From a checkpoint of a small transformer trained on Wikipedia.
Size: 9 layers, width 128, 4 heads of 32, MLP 320 ReGLU, vocabulary 2048, 1.96M parameters.
Architecture: RMSNorm before each block, rotary positions, no biases in attention or MLP, tied embeddings.
Each number is 128 + 32 x the weight over its row's rms, rounded and kept within 0 to 255. Layers, rows and columns count from 0. Numbers have three digits each. The size before them is the row's rms in percent of the matrix's.

# layer 2 MLP down, 128x320, rms 0.136, rows 0-87, columns 0-159
096:140122136124131144092191161129136191145150157116207187167104097123127082138118140134135219107118097079126102157136119093144112120112147157133156113112170100118129120111165100123100101124078114107101135071163150136146127205146136099112119105146146119137153197072161140123130069095179162121100127084190154148171125131119107137128090163101124077165122152121089177148117146103126119118139139116145084132087128123145154140165151133139138086146153133073140082154077142135135132143149102
101:146150095127118094112101158114056159099100158130082111168198148099205080128164106149122156114091110082119215208118151205124160129172121093095112172170121111155124086147113049107077145130119102132175177178117136121139147111120147116115051101112131153131178125139105118140195154094118179123134122155111087152107135173096151175123081084092151127085122071159137137104134148110167142119162124110138103163114113100185135159178120176124126135131070117183139155107082095138123111077149104
102:141136093096127128132123128145145126072102109138157170103130102120177146110099107129143138165138167083192118114115122123167091121095080123087119125144131110192161131153184076119120113097168150084160145101129122179187136085168129072125133077134118137172119107107122144086099149168108148127090161175091145125109112102134148144063140130175131160138112137147146079112126164090198147204135088158122124116151144104137108144112091108103175144111094149132088059088118160095174145138054058
096:146172062105141102080098099145191106183091192082139155129173134107127059139161133163149176140150169081081111123052087160107135126075133160109101149143122149121110157129072148178089112128121127128093103103144116152109114192152133112074107113097130148183141079086174174140125070143164123097110170106102160108124086158129142112094122135093168141178164103120056130164066088138117110143097179108109186147155120087127162104133132133163124191089071113182115147120108150204073140178109100
101:127128160123150129131136108119140095072104150099142097178115086134117132165114116119123177093070100154147112084163119116106080105117050169141130076128130138195108116138166144089123151158211159168128141116104105174195184152087155102140154080083079120141094156116089123095159138171087151132099117202120125100102117136112115138118205086115075091134122128130145152139119133107166134086202165112084085083130093106109113170141123121165153112125136145116121111095105071114158147135122113
093:143186132088086180144181099109079184141105153093122138158186103072107103117120134141187152145152149103075113160075135127136143096073129125119125166122077178140116164104093136166121110125092134080142149183111135114172077120151165118152144107062114140161102060109149106159165146134111098070124196097135116123105082202131134143080104136164091138123094153128104112115125159136116145125151124133136133165096111121096087130112168044168147169125124082115088121167112096128143099156164166
110:131078139104066158152131098145116147109143115139142106099071113116133150030169101119160134103155047108090127109097186192098126133109099158128131079094111118160212086168150118081173092079099168097170125076137118154102122095155086118076215175118148127129110124138178131164151107142105136108108127136159136111117114107115149131080235118103080160090146137074114142137119131150165135139093140154165138066105099148095129173107126177124107172157096145113116090138118126137139159099083103
104:207101181172075170096146074103174137108124102175115110136124075095158126092120158109144182086183102114102122097103132111054123122103132100202084119083095088116141164152152147141133119116148094085153039157104139129100100150177132185087141167153175136134114131093086128143074122159126092116149074164124072168124143097170078142086126108140102114098068146137121129143149164128105158102123156177200115104150122096149111104141126117178061141104210169146144126156118115127147143159146212
103:232100125149128130149109129124175090140128135120141138128115164189171131087131082147073078087173136166202096121119103085112109109087111107147074091136074074099153117114188125172106123091159104113138165133094160124153087050082128144144152191158139137137116129098172153140142141110187076117158157069154136161117132105155113157137099099058118126082182181125126132162173171075108086157119189147121144185192118122149121101102160150078102100178094116118123101137141121081190112110053108
104:132134176075124163167077138119162136103091178160148180103107081114122136149060070153175111162097153137163161147122104113121170128138135143188194074169070135090154174114135097158161165096116176108128184155156118113175124095163121113122090116125151090157062169098141146099132051161147160098135133154183153073038116176062148133130156105049107164124116106142128160115155143078157085089116167160147137104107155136118108129153099204159169085156132130112150120101091108116102161154140100
095:093182137133139121144134125116079158130149099139086150184176156100069136138196094151132139127134136155141130047102161122144043091187131076119109115122111151120118160169137157160170105145112158071129090186105114137114170118095125150153094139109110129113062092132159146112110123166117122141106083078109146158112103104116207098126107102135134221099131130089108077126117059151144105119182084125158128151134080115110127173149167090117141130074115144150127156115085195084164136119105109
099:133116115124088107111128121100080091145143090122154126073123126114090163094133196120183127146123180095145151105133105144145163099131178185126107107090125177097182220164129078152223142175124133126084162115148145153149107133056135162130109121159108124136120106161103140143100099117133099146107145159114094101141171141146133160085172139093099097120127157119153104153168141150133142135107164112168092049103110121117152145140097081172160144051130130150084126077109122144131145196125117
096:093108132189186134063151114145109123083159109082119201133131100166078125162123114095131116116094139138116135124117117192105059123148150132149109118136148096115121145125072120183154135124130104157124134143139109122110116128089125146114143167079122129154143078165161124164120073134095132099144118134118053107120089181125099165109156130138084116161152108083122043168107155130093123093079183091114143135127127199164150126245164165131189100147159172174130123112071080119081188140148159
094:116113161191190144189127151141094073108148137116188094106136123098175150149110156143125110103125190172108108101050104122124127143188078149144121146191062169099176170192139121086110117152143136136119082165146119139111092144154151079158117093120150059086125142098128141068102178130152125114087149130195129166113179172143156126133119107126118145115161154111118103114097162165114082111131108131101108105109035093117183116080120106107184103198099185111128171113135142157153147107143091
101:144092133088106159071147126153138124089153139167093093134163117217091134139150127156114101152131121139155109132104121136196118142113109098134124163143129084143178165098116115122113107123140199118116120126200171189077137144125148145114139123093192064113107105115164144143159165093112140112144099148101136056170118141132133149160151158159139084124111134165162165159160091066043168177125161111090114110118074159124182128191117069152112071166067082114122097072118116123157164126138117
110:141123109139085163143097152183112155142126098142103130131167118107176183157155102130102099068133107110139021137107112105143111105133127182100145135125145146055063146118105092154179129092132132151188098121165139138110172149197103119132128105145139104194166122121146091160144126085136198104131077116175145151130136106058177144157194125180118104130137139113154185135135134155050084118155065145168089128117097169168185161125176101180149098138148131128148199173116168159133138137118072
094:101136159138157129122156193143085122084134136127129084097122177115128105129054105113132163184109114105138110160140208110167175109104066130172205117159121174117148146113144123129097177075105136095106132170114164055104073081133106114170165169117154109125121110164094078130125101099074132165154080147137134149195118058134103120166086143171168120134093116024171111213165102118104098145162129106098169134144100080139119139134101101148164103167082105117189114181120106102163117117106122
111:119106081138097091122097105099163160137054155161156071108107138098131145140087161116164150148149103118129093129111104090097153107132109146117180094096127110164178089101122117045103137131089126150121155142154156155165159150179156122135158123046159077126058130096072130127152147099117089107100134164111112079160149083200089174067137134134120134131149146126148084088163159160158083076151144215123120098138119073100117109110070130127102105072190065099206094182145121075129141123156134
097:211131094130115095125116110151168179112083087094135106135073190133122100154134125081136093110145103075108093149114063225071152121109136146105122155070131130122056144154150085114138110155162101141084107150157101132117074085169079183104140139143180118137138167117105128099141118192098132126121065144121101092072113161095140098078096141110132145130099074171063175180134162046157115110148078157177113104173165142148100100149102138136059133100080169136176122070162115101127052117126117
098:167181185152169139110097139153104161140126078069113145090140139139169140136136115136134123144087142180195177176059143146162090112153129127133120099157117138069168083155105105102130136134164123111085075082115124103124158135226140158091103166162114159067112124164130102101134113069097135182164092120066100197136112128100158134066122131101126076147142112157132148131138089161098135177129198093134144151114127167153143087101168182135039145143151104139107074081135135086182144154116109
095:138148138161174115128155172169093122100150103147116100161122021135107105149099138127122120154120070142120139130114127169169090189166133153105142086136184096197083159114187117146178133083183146116096159116110127086105153101114099124103156157108070199086149142155115060180148114156166141141081203114100077105121089139133119146112107125151160092144149149137150047103132155109071091131152087136137155075132130133104151157159142187137159113134094157194198186077145117172145132151112154
103:180149061127159116210082095120122169126138160128187175121065166073105096138178139116125115111113115074065159148146110128133143116114142083110083142137089132135095087071161098126207153128103135162138202108147069159136114161120161137152112095137105162091095138125163114166142170098134115122062179191104112101144142136182086138165125111137128055093087127146130165131079103142078146141139138108160135120107105146142104078046217169135132101092136174155111135144118215156163120161136126
101:111110169118138141149096093163098097131131119155086127153150140175097168127109148133141119163155158097176109124078219060110176157104159138137140109135098086117159143136092106099145132115162187063187088097123065089144134177155137124105151128160094184146124115147139130154140122162121088118130169171100099125096104138127104089161096124172161170138163164147070180142151089098066087143078114097147135137203077091133174091139150174188148111134127110140099177186124128151119139128122099
091:139064166085099150127101136161112152140111141079131097139075137135146154101118118127135139134167103177142097150112098131096108177153135152101133104145133103154081161135103126103148124108101119036102101125138084200085119137106145138101113166104115170103137197152103169087109177127136138147117057072131124088177146093093163122159148158076160108132133119168181164064166129166128162054142143169147125144167117088094242134114126099149141175056132080131115142133098126113128094171099083
099:175163143117191159163125095131082138112140180149144127174151120151084104110181149146056159063133164106131095184159174154175155167156090076151087140151101152167156145116111109098117115137060165167165104105112155117093098123128101143070151176152170123103143175187135095145109099170176143138126170127119111114137100131171144040160113069124124110126165151097152135082156188096105099140097149175145188101158155067139145077087150110147130184085141181166119118163141153100078147149142084
099:160137136125141130150106131169114104134123109148152134059106145167134063076123136118102128085137131102128120130143086117107159074108103116146120103114128205072085120082134135111082101187104139149202122081107143041116117109159074122152158158138112074142106135111079114105148084107144173120125129099221118162137140126144133091082162157169138126077095136092134093039143087161153053122154109084096165089132088116193132072120122157207122138129117114124151149113125119167139132168134185
101:145084119136122170129123097163098108179111115116089066135111160108123141135162141102152162142152127141137137128122084125164125189168120154058101077131156133158163142163120193151142150148181122102111163127136166120143103117090152160150134090116103151093101182123180116074086154171188175109173157130091162106202192147121098132106190120115117144130056182091127106121111109090125105123169151115164155138076057186107145133121171068114172170145123204089124121126143140167142077176136124
100:132099169153149121132075152114132121143096129142110157097086132162126180099127072117108106219113138148113111079079196166115141115092091156117134190124157160122180141116139165117106118078132085088182165131110142141159169124106081072097168176171104146153105137176158142168155114112113152095041123098169151112095077082126161157084134168131145094076138097172131130170099123140099124149155064111159169136117141144113127145135145140111147089143114118106147114140103099067148193135126049
095:127182161058176191117138102117107150103153074186121137124117115177157051099135064123147151100111117127080128108175156126152127137098121112151150160144140090161118109086137115140139157140083117142184187122131130059117136057133108183103126147136148143108138173136110131161088082185124133165136114085145091122135060121137134104135136124141091141097057112119126105118065101214105097143138162195107152123062154084180098148067122114124051098105115075087077145119087176109169146117136144
103:140127139177102190129154107157138107169103147135105144125088182134187200141112129134168145077083113102118196163128145103110105140142110095167156125100153186085129125117177102151147197151132107193157145146131151138129115161153124166120150146107227162118153106154119134150148133174122144134063123163113087084171099098115132147119077103109086100110142108103127078160133128120140147116138201168112104162100102131186148162141120197159143078129140208088157146144096134133112088106181124
092:079077124068153151112103141173143139158137122148194164142168161115124123088166163191121179128173179201123115107069134154156153139148224090158124153075105194095131092080150110133110142214107136097068151146117182102145174126130142106125147113114119186128074175141100199129106205054132105157079071153120092130154134158157131135153176083116186078073138094078193111147113082126133122098062143124117082122151125110137092097139119103107149163142099118112132125154161134153081137182115116
090:129109138084132136157167138099094213072136115130166101146153098163027204150142127152124089175111110138094060109155133110169124085083132120224118117089148114163120053113144101154138137120108165096167145094140137118155129116111146074127155134164105121186115142177079079165162119068112139201100098100157116116140131123150096119125118135147101152064041116158137126137109067128130194095107133169126107138161085139107075108196139086150126122129161143156186149060136154168158117152210065
098:145068166142100068139117089199103188140140118132121076159044162101137111093131099095106144104099170074073162179158164103176109129134135130163087143110147132137117137100137186117175143152042109119129155129081110138119176133077116137157098136160181139144089132107149153085115139138103130106165133164156179133133101081140167092124161109083158120150139113104126156095135122098148145202146143129150097157147185154085138163113125103068171121122103191088067102183067154111170170116085183
107:153133122131156075101136115105110173105163137134128137138105141087149154130148123103134110127130110078127131112083161159173075107153081112163076178196137116093108092145164141113149167121119126097093133089098125111115133136114139149099172097085132166129116162121106146209199151124081174132159124106152150161069119167143130171138152052145104102120131156092080176134083145113141146183180177068149157189187108129146079132128166143109151142142155130142150100168163180158137157170159089
096:090106104102126147105158100117127114082120101146140116130134110110069131116137153211148120129131158126154145096119108128115072137150101102103098096127074133138113129106113123149150115095139123129137063197112127131103146130173093194174120111139111139078068128164115155084165153156044030177063103112119177078158154143142154094076199103116174133041120107041117163095114166090120075173107124102181140134112172121170130170084146139161107105135143155140146128139152143122117153148134137
095:144136171127173125164089121086110104157071104144158172095155074134148163114177152063136091078166085177126090107157188216050158168114129107103152168118134116095104170130141130112168099055125121091163128163116135112143103105143092063161104139116132155206090087154157115142108108162104121090129148093125078149115212075093136140143106176110141112123099121115230179081129091082143112117085125107200121132085139097139140106134115175097126089118087143131129123111099171148152094087153096
103:134138100143133155170126130193123158034130112167163120149150100161111085118113136104131105123060175135126153109088165141162129138156127130155158119192150111130130108112155143126097126075090132122102099075105121153131109130138110130104119133196106095115117169096140179125109049154080139096091097079086099079120189180157109143146150139119082127161148202077102160130073163158108096110100072093139088178115086110149086125106183115136135119138149179159153189153162161074151095082150072
110:087181199150160138104088124131127187101100111120146141137131172054113057108096133144086094121130123111128120105078116092188103100149127086148130116131112096138141111144098127128129169135091146101154109102135102111144093120128118157210147070095157127145095126157125101165202103112132158163151140131150149164086092148105167119186098175094177164054132138106119148117151137152135147131101091156120096169113180091157064141091171115115073153125120090108090114085141065121108086096101118
096:143169114187133124124128166103137105066098130109109181150121128111104099140174182150100137095112126181185094097151145105101133124122116090039139130156134159128171139117120130116126079101139080093139170117079178106126108098147138153091142128139170104189086082092122193095134106105175146170141135179167156164134053147100103150129110135183127094148191090126104197104108073058127124134140115120110119146180103181133143150148073139104138117146115116116171152150165118114114075203137120
095:135097118066141096123144123151135085095108136148158131126163093148046144113137159121136133136131165131116181074115123126126116123156097163137133156161144155128139092191133082125103128096127114148171135151114114146165083134138129127154132140121135181092134132148131132105139071158078156189090117146149168107138142138130123110073134079103103092087107076076091110154108140094095139124125168127137151171168128165162140089134094117118152159133111159142151157165170179173065119113157125
102:125163196109081102039141051140146108112156173112142146132167111089084115122129155148164120112109126172150173203142117062133123149126100140148225117122081087101135157136131132162105105140137087109101144105066084116192118144112112114125110121061089154113089143066133097162117140125156159089104137125122139139152157114118075144052140118120129093126095142106107048042178108154184100125217131132110135038125162120113106095094174113163137114149088125103150103156137143168081059105137141
098:156103129185136139180150129120078160092095122068138170120076162158115083073119125163127133147159141131135116110061143108122142215066095169192217129110136177115194062050089140118144124143152161143104162126166087154111150090127134146152185115127112139124107185099157176108123138161185088101129146169131154162150098078114153083105122145122092122114140142118125146168163162110132099200061132069120083172246140066133128160118155123155097141140118118109122145121134131153130123140135172
103:146139102131129139180126088080127188159089117088101157118150102129154124172135135138156114130150120171082116121145084109151145129139187133131152109152163120110178096152163126137174163150088191134066182121117159057181150130128118096061137119146186155099127105147153076141080096133039168132120090084174206146096125146178115168089121113099082093154115122137123136091177130139123184095147165162118110200131131107089095154092142071136118146156161097103111168085084132157089169112156090
105:137161143132096061072095169095100140091090123139055101055146161146163137137118098164142170161136105114141145042125021094170144144124162097134115171121159094103153140156122134140138114157108084163192142105140090157102168123105112148104106125156144119085118090112106104073133123184201083130153143179137087110091117128133149130100167145151097142173124063116079128142124156145168134132106099122137066052185092115087173097082115170074131129092176100142128060088104111166097144093124113
102:083131116132193112118194133099171160093195130186117161104140107106105133115135095127147110164116097109149102129135144145089138091117118152125077115154128132158097090161127168153108142149104101082124159076177136151141171131088082139161096179084133162162147129149153091143118178156099191142080160097121059158114060165138189139151204083099123161211097097118130123115140109123145080069057191083074167130160145133166093108165158136146149094127089079094107086138126104115125130127104170
104:139083120110194107118074157128130120072168148103087224113130085136116149121175149190111106160096138101099099152045144179127182190100159109094110121126087125154140153101092118105136137164179162155105157110120137154060143121123118155130151097100060129144093096190124155119161129148146134098123155095134062137097075137116115120129182114085169133076150094170147128129056098074062148126102126105115138154193155101103180148093094166160128130130170135162121093117124107178089121125079120
108:120150166124174138148065115190094136111166111074129139154145108102132085134122164086115178144167140110120115074074167116092160111135129157156121121092134131058136140151124172132143130145095164112091117208094092095091097139175128168103175129159149093151074114138191133116133095110141109087152124167162130081175116138137120150188108062121099180146155126155135120158146102175091089205135150138105117164118135152119117129069163148138139157125164095104119094133130174136068116162203157
098:102120166145162075107117106148111065109116108195103173165130083085175126146143175156083123144106096146149116113155160101168087206150154092170079083115107068102123123146196133124092168181139057156050062078097154180087130076146147081083120147137167131093157175142102127114134112213104119112115112131049160105108137146095091135113129093175137104147113158151126161140099113151131089141130085133147173104174113069126099127087126093148124109136107142138075133177167158141107137140148102
096:144130140126089155166122108049150106075098144131126137181131073114138147081153129115124171112157125095109137084165120127112146175140187078149095088180174139165170165126130136054141127118069131120180104124119116167127131159083140140079080162095152114154089130159197163151215129155076135148127162079102107180104163120117125167111153168087141135111055181086105146131141169179130134152103082130116140147167163129149102094147105158126117137153120105105102136120124141104096170107158108
103:133121075098105134091185117106079165189124085146115147096159178140152081129145085100137131164140094127180076131115097178103102097149182165121145109116165139127136169114072154088112110042118106084089093146187158179103081159135162090083131119167064161150152132192116138117132096142091101171073111135103093160124110149083138084127127094163156105138081127119100130143114163183108093111131162138157151165168167144132162139164125135142103117128149137162148120116196154131163146161057126
105:144156131210128159160173130162128092134115148170197175072096151181131115111122145081141110127082068094104120168230114074178081117199163135152162155173150178144135087112128062119104125104177135119139154108070169135123120154069101145090241139169084132197138111111117122109167102138166146166201118142098066119092184147096126173129144089130110137093131118112149103118107154114105095169135138129124108124100158070143087092175110164085103156141099119083162113130198162132113110065115115
101:196125107065111144149110170166113113116099107050114168173150128119147100130160114142079101102171190126183112067122133098132139140143166086167153149081096171147147092112107128081135122122114152112170077224127120143138117151215152121113116171123131165153122135159154142114137117103085172098141060129114093133185102105196174051145134141147159167122141149120124059171097162142081192125092100166111136129088146142087140088189168151126127135072089111097131140057119125166099060127164176
102:118072171131119107157135102132161113095128125140066135136108172169201145133118079078150071168132041190128164134130151126117095137103155140161101037163166152086099107154190173126140157102134142117100132179113129072114101157122166141136155069102154095068127151146133097149097150147118161177089099125136101139173112103110124143122110100117120162093150131093172153126139131107083097139151119117096124082110123118151195153142136129183114079071164136126139158136176125137131143153152106
102:202151175117122100144146192177119096098160194138119179092146121100145157133160073145071111095095085118141115154135118160124117121194186156144137110111066129116096182138211100140150109146168123123128078119122123137148141123115171128136131134143114149091075103146124076172136160116119134106096102138139048191108167109107127178150116136153135072106123114152161161190090084178101178148097067149165123134109151144075109120127144114105234122131066130115062126125105087080211163114141131
101:177154174091150192115123137125074156086122164165114106177107135057122145104126090166134112135138174086102099096152146120120081158105153171113141109145098139130156120149128189091150187129153087133116153115112096117173079103147054103156123080108142109123139108163069127142114108140124110144104139178124127156092102119144117110143163098154101175173097124150114124169104152122151149136138087161134146121121169127102095133169174044090098103144138114156160137160139090143096112152128146
092:142147115161121105120135124062117098133107058085119122129106135120133124097154089160099132119109157082121138158099131115138093125132154098084113173079139198138055149167080129120142119138092118146119119080168112138061175108095134174112144098077090073162082112104118126099139125106164133129138044134169140111140089140121113154196094125097079101049157146118163122130110136195103125116103140121151166133128123094065124135191175097154064133135176089093130052140136041157127097141111151
106:118148115122149161094065102155113126175190161137124176128121193044074134081087103046146158150135121107076115106185120136201146137139125121168131131217105106139147127208099131110122075120122106125085130094123138125122099126058099120156124084102187113145103150169144185180102147119147155100169102208102113066174148097142104127094081149095136113074106132072170144084162157116173116105091132121099123117056100078076160120144180141159108124132107140112171130109138122133125161125168106
105:190124056100158077127168123155143100146143143162099103176153146109136106110171147152092164164182088122165148110093088109095174167132131172149114138101111093063088150136164115157108126128117114119105164171095135196060140097154136133127117125111124158184098137108157112122163143153121117131114151105142138142134138139161150083124117119128106125124110126069098109085127188101255061170104091151127131104142110108169153119081130129137129086136147104160079109110069080155094143112105091
096:115165110137122117162076165175175130142124141135108081146130152168194185139100138148140163184109175119115160119147138117180097108122165153116146143110155046143118109125114145120133102184068169136197097123149158105156153136087134129126065099141177168149123116171108121113064108118165130125152160151134112117162096176177190175160065132115134149089149100093138113116251094122096113154145117126115160193160127107132119114152117136137083143126101132102125089186124112141141118122137090
097:097069118088113132080137130158139137132110180134116087117142133178110135156120105104144140120089106104168138163123112085142184115130087076151116132096157157137079145151152099109102138119140112131089123177118092125065188164158107146080100128135157128186165136099122083145118153072147164105134128176096130136130135132114111055116149125143148168109142169138118178163154107121125148101106145092166090129158088186209139092118129082091045115155105147070106122131081165154131036145188134
101:102142086107130131108148167136181100092115133120095140200149131118111118110206098120136200138093100138104057086134134132131130120134169141132088121150123089071120094100155164134131162116130129143100136134176116144088125132100163092148090115078143101091120148095200165075081116112106163133122127094113115129092128160144062115137094098101164116106129098128166124089125115176115169143169108090107146205137138155135139143174105114152134108143119072092097135115093141137211103119159160
099:075180104124125146174130152125105140122134148091125129145101114055178098164167126057104113102139117083156159073179143116195163078113139138136065099140063146060140141087142163172146141125143106098183111107117113111130089082138174072114091107093136069131122142138171110140149124139155084070133144122143112148150108167105108148159112060113128097119097118177097112115125106164137089159199152066123116118132144077095073121132129167093155092138122149142113130171134133108140126149120144
096:193120170149078147189112090101138108169086124108105122108215121212100131162100123150107072081144107101128152086118103151097148179123063111166126151103115109093071103091097129139078102121109108129167094091111120122095120099133167196100153155125107121143082172057145141078158120125154086152055101091119133130136105102153125080120153123164174152133148098086098107144197134209101112114124123146108107100107106098147099068128135178132116117123114102112157165125157056137157140152100188
093:132131137088138085111105140112145150125172113134126094091151118107090150139130103128120119123105146100174162220088203120173123134108147123150141114112170099111115130145172090117143152132146114214161168148095131043126224111141076096090176160119153111141144081139082097161103143098198108126066125178065077150111105149100121118085096143151143181122133076139128147140144128129122067143143140118131202089152141126119069090090156110122156143130139131151111119077118140165183118121118164
093:120172168128101115159114142100138092158102100083125092124164067169118154132121137171179153129097184145100098155195142176065165152137168191121133071103078171110113098156117109060199128134170096138155110089102084123121111145094174178199112147096109125163127118116135085117199115128160126171144134157100117141123150178146151151106107168125139108124112100209149098126174107149157091128182075136092129144077112099058085130150123128159115096166090094157137151136132133121191116151129154
099:112172081128125050122119109166157116139129145109164151057101106144157078118108079188137204127140110126112100131164116129184137133126129142153136088123136115118069109141122121131123165161141110117146129141159094119130098152109080149103081130154126122128119121151105120110151180156137104107158103109133102140153171088100129075084083105120088117160105116126153123180121124132144070157113163067104085168085141124114182157135070102090200183112117131118128160180144130139095181130098076
101:168130195144114106198120157136153183109113140116133154145105172139085124176143113149154071128114123134148154084122154129173138116123132134163093096116130162148105129159147126160143119142160099130126110137120112122147151117087093076200074069073129068187106123078142084127092170175064111134138111158146155114111138179094081134109101180145109138149142152152079152071128113107131095093172179129105106170073078138143125148129195113187127113139159184088076079165104131143137113185183132
105:084126111063170058142163152078133163093144161092159137124099131131095106160125128156092185169147122135132156112134097159097120176164140111125110193101167137095050164108118133161116096173109130128180119171104109056138110141126150120160096085146187176118098148079063118152085128135161127143142128182103102102132184185137156134125135169138108074170118131077161128126115133074114124083115156155123164134163121143085152154086084084116144102054111098136142138090087079176124185178112115
103:116168161109124172151090178174113124145204122082128112141144084110163136115137131142119149119147136100179135075198082136105073108073135163076118105158136122105104109089108172191170140100133077137117166114164085131202149136153093115134065095115130116127176093101106172116101135107086156072134150134170103194180143131131151184070199170132167134162054081138104172146107076117155122065145139118155120129142048162104138108183090144128122142142118064071098145160077110158132085087104115
100:062134118133132107167161105108156089177130182123071139111139109158135099117113095089157170167060144125109126166091109076069107171170128143089105139154128162131097128071156144084078141104116134097075190136097106090157117104198138187146081082147181161098118147130170045208142134140182183094164152143128109112082096092118147108062118066113201057161153139108119142104101072125131101143166135134176122139134161091099080102134167157096152090184067104132164156125113096096167079128126106
101:154122201120142122085149111134103149122147114113109107127145147140127137128153129148170122063169114093111116163114153161142074174141098135139171081110105091102104166107155103136148137143151066076172156083125091059135106090160139032084143109114207169133109168079103145150074157160091142186100133154099123125108093149112165058123147108122072174152153120135138142069161168143147153126141081133130136126167138030113113132177204127127112125191072098116120136108176170084161133118095101
096:117105149061101095118081147127130149129163117130141103119143157124192125114167155174106147153166229166111111110094124100144109151188132167138162075102109057143086085169097112099118141148104172041153151118192131135190075121113138128168165075159144142112102125087080106177075098104133121125128138112078196189156124104195159146126166156126074152130120138121134133116158159138146128113138143181166114132112051151117194135135118133136107122127105117105128099120199130086136102170152175
100:153149075165113111141103111085151124132123090083083133090154153124177153119094108125137102109077169151115065111107133126089077134118120150163097133130162135119104154142115133108131089082126101177093176117120122113088089175150074088169164101183097140180150114194103161102141080083120113124155165170122189209099132080150118115141095189164113154168080159097139154054157134085145125143060111156066151123088130187123121161127114104107117081192122113128114155126135125096150118154094157
096:121078156132183143151091101134154101109085176061152180116132146112118055128212097152185139074189120125218072168155139140136102142113166161156122140048088202090188108146164132154155134167148104072016157110108176129102158154158127106115164165173172140142121144172175188084119155086134220174142111108150129101088111152150097097151133122068143158098177122141181146139081144182156088145143104180144134092153080129071156132154101170068151155147133127123133168151108109143127124132151152
105:113110153179180114092111166091101120149079168120131172094086089168158171204107096084214124107125072129086151106095122155160111161123192065081096128130092134129082107169143120109123162078096145107146147088165089092169146102154110098113134112171099127070185154154158103122198143187102145094156162117167127103155115146107134093129093175149149121127117076152138144147109111146160130091127160136046147117112141115181099106098115169101175117133187098144126138151140116132081186176120109
097:137111106132095195111114149123163128130155110165144137087155135131129127169158084129150102123074157136080149127134159079114105151085165124169108187105111099074109184118126149153083136112136162112149228086172126161160134109135161051186066094159151110107144077157120092133164176172118135123128086100147176118132149145144101106169110086173032127076175104171195121158126175162171115111126090182109141083127164162085118114105168087164089132157143153111134062049120133169149081114131127
098:138143081095128138092106115129089161154125142161133109165093140168054118136137135083160110154143151163105165109091131119177150150193142100139082132199155085102131122199157174101136216167177167163115119138095121114166190191151201092111089073069145157120146159136140109138138142124158181133143116129122146087196135144111143075137115097139120163094139155126124123074118138089126097150096105119067095111100096084164158146178074125166133128106130154099131117095103100176093112078167111
101:165150174128097167163108123104148082107106156071125098181108154121127123113147133116086124159155096130140105178144125095116177131111152135129064096082135171157167188100132125136095058168110103173142159129148169113145134118137100130176138107130120123129145109140149115086099112223082101117205095156173134114074139032160141084141132082135146122134159184110131115199167073094123146113141146138138091087120112139143119131125131141118139165176149183117119159143096165116105154082114101
093:103125093146146106131095128094122151146095094090179039072189121138107134135149130075076151098128129106118105143148107117131124137111179061081109144105098173154106112103130115096143139114123137138141154161140063118142138124089108139127150093166148175152133083143129095104146126103151122121076089134185081110123155154080197158176098160134133077100182187100101143167087160139133134164150157111218109147084113115156064120171143119136146172119138133152099144098051217147125102170143102
101:157124160142110126170093150111175145148133130147122183164104113155123092138111145103121085138183182119114137173169059118074107149144128156113100151151150081133143113089163126141078159145155100110141104112148147233163160106175150188148143075197176140098140150164146127124116121142171129126160157105133148158109135116170073133151117134060154132108130150172152165121131198148182170123127113144125043121147095115102117136180188129106062117190152120083127199157086074142070155114112053
097:099102115154116150147147161161107096101094108184127194061139139126151080077155156141132181171173102145144131109131163117149121151154090107096131098148096044088176137085112095169081122133118143147162143105065152179108212153112144126135139120089104143072104122097143071172182114147124115116072141139141132150196107119116168207063154133206187137169081106134095178138055129131097056119127106106124120113121149129146113144159133163092150170120128155172152140194154145086144087085136101
119:158154065156117114113126119077171145050090182165149183177106181132136132065109133148150109087156128113155130196093059174097153152105084149166192143065184141141134138172101073092130098093121089090129135115133130124128131088092143165096091180099124179119195162085141157090114090194164143149106079111114137139118179139114154100136181099152079111106075154130130150117140132120125134068143095125121176167134086114069170121126107150087128114158064103239156106147176154099134110136089128
105:162070115127165120038119150147121163141121159132196149140077151073165138088168099131156086128166118093165109135134144121151078135104141101117127069181181102137114093104102146112072116108104128124103115101062089151172073100145122090145129148113118097112175119128061156134121111163130166144164138157093107176183107090095103137121049112094101112154086107184102141131073153086135133147171069136192102132115157155108118115136140097106074125088145108157145133126155153126147146119130100
106:121140126133144122122115137149113116119185187109139120127079119096096120093142148156131165161118151096194115139151162069119140114129079140132176150113154079119128094033133144119136097136075062071086155125194120145128136070111120176128146175132132114152126142123093147166144077103172110075078131115163096128101142133107148078130125107097152118126158161108169119161153148147126114166085143140163132103164105135094157159078138109132141099147143144139165121156124138183108163078106102
106:105104141085122136190131115122164118059134112063160074111135109130133140160052136112163085134145111127098108116171092173147128110141131154113159121094094210121126119130101142154140068162097112118064083120102145105112165101086149122152191093163095106222087111118124122125141111115133145138096126153124116165093052141102151125081142121153178106160158155198129114116123100096066121122114166122103204105092110093116136081161068133140177112088104127160141135146169064132159129090093180
100:119144154123134098152126175091081158158111106157106142106107196128146089102102133047113071175160123126147163176103132095139120121125129153152085171091154131102155111162100071146082104067154130110114140113116067107136159128094066168118151186093150192141117132130103151209120174089121184122103101121144126149130112100151116127114156107109079145147140076117107064119136152101109207166092135130150113135087063136146113131152103099118092105194043132164153134096111200103149151084098142
099:077138161153125133073132206144179089119154096222116104117086126190129086091182161102137131104109106181143095160157124135126177062113107103149129118060145172132147151145081146129091177153162153091080142072113102090197165141122124116130068152119156083142178073146114107052119155106103163147120158126106109119104144150127119163106130140089107167079137075094141156131133154105154180123134171175100057144120034138092083106158146191187125075118076080142095127093113101081141091128161104
101:146074115145148117159124174160106142147155190202148098090110097147147078156084119143098123183131181110152128113155142141130164126124113122108155129164148107179104129134096159086166093171076085135127112090141167141091087211158182135172133073161087117179170154089116105152105188156124156073111103118086141111078061145089143148095155154094128140140136137143161114128170153120151146118105104144168086148123141108079098105109135073150161153142143160094126101135114130155151148121081130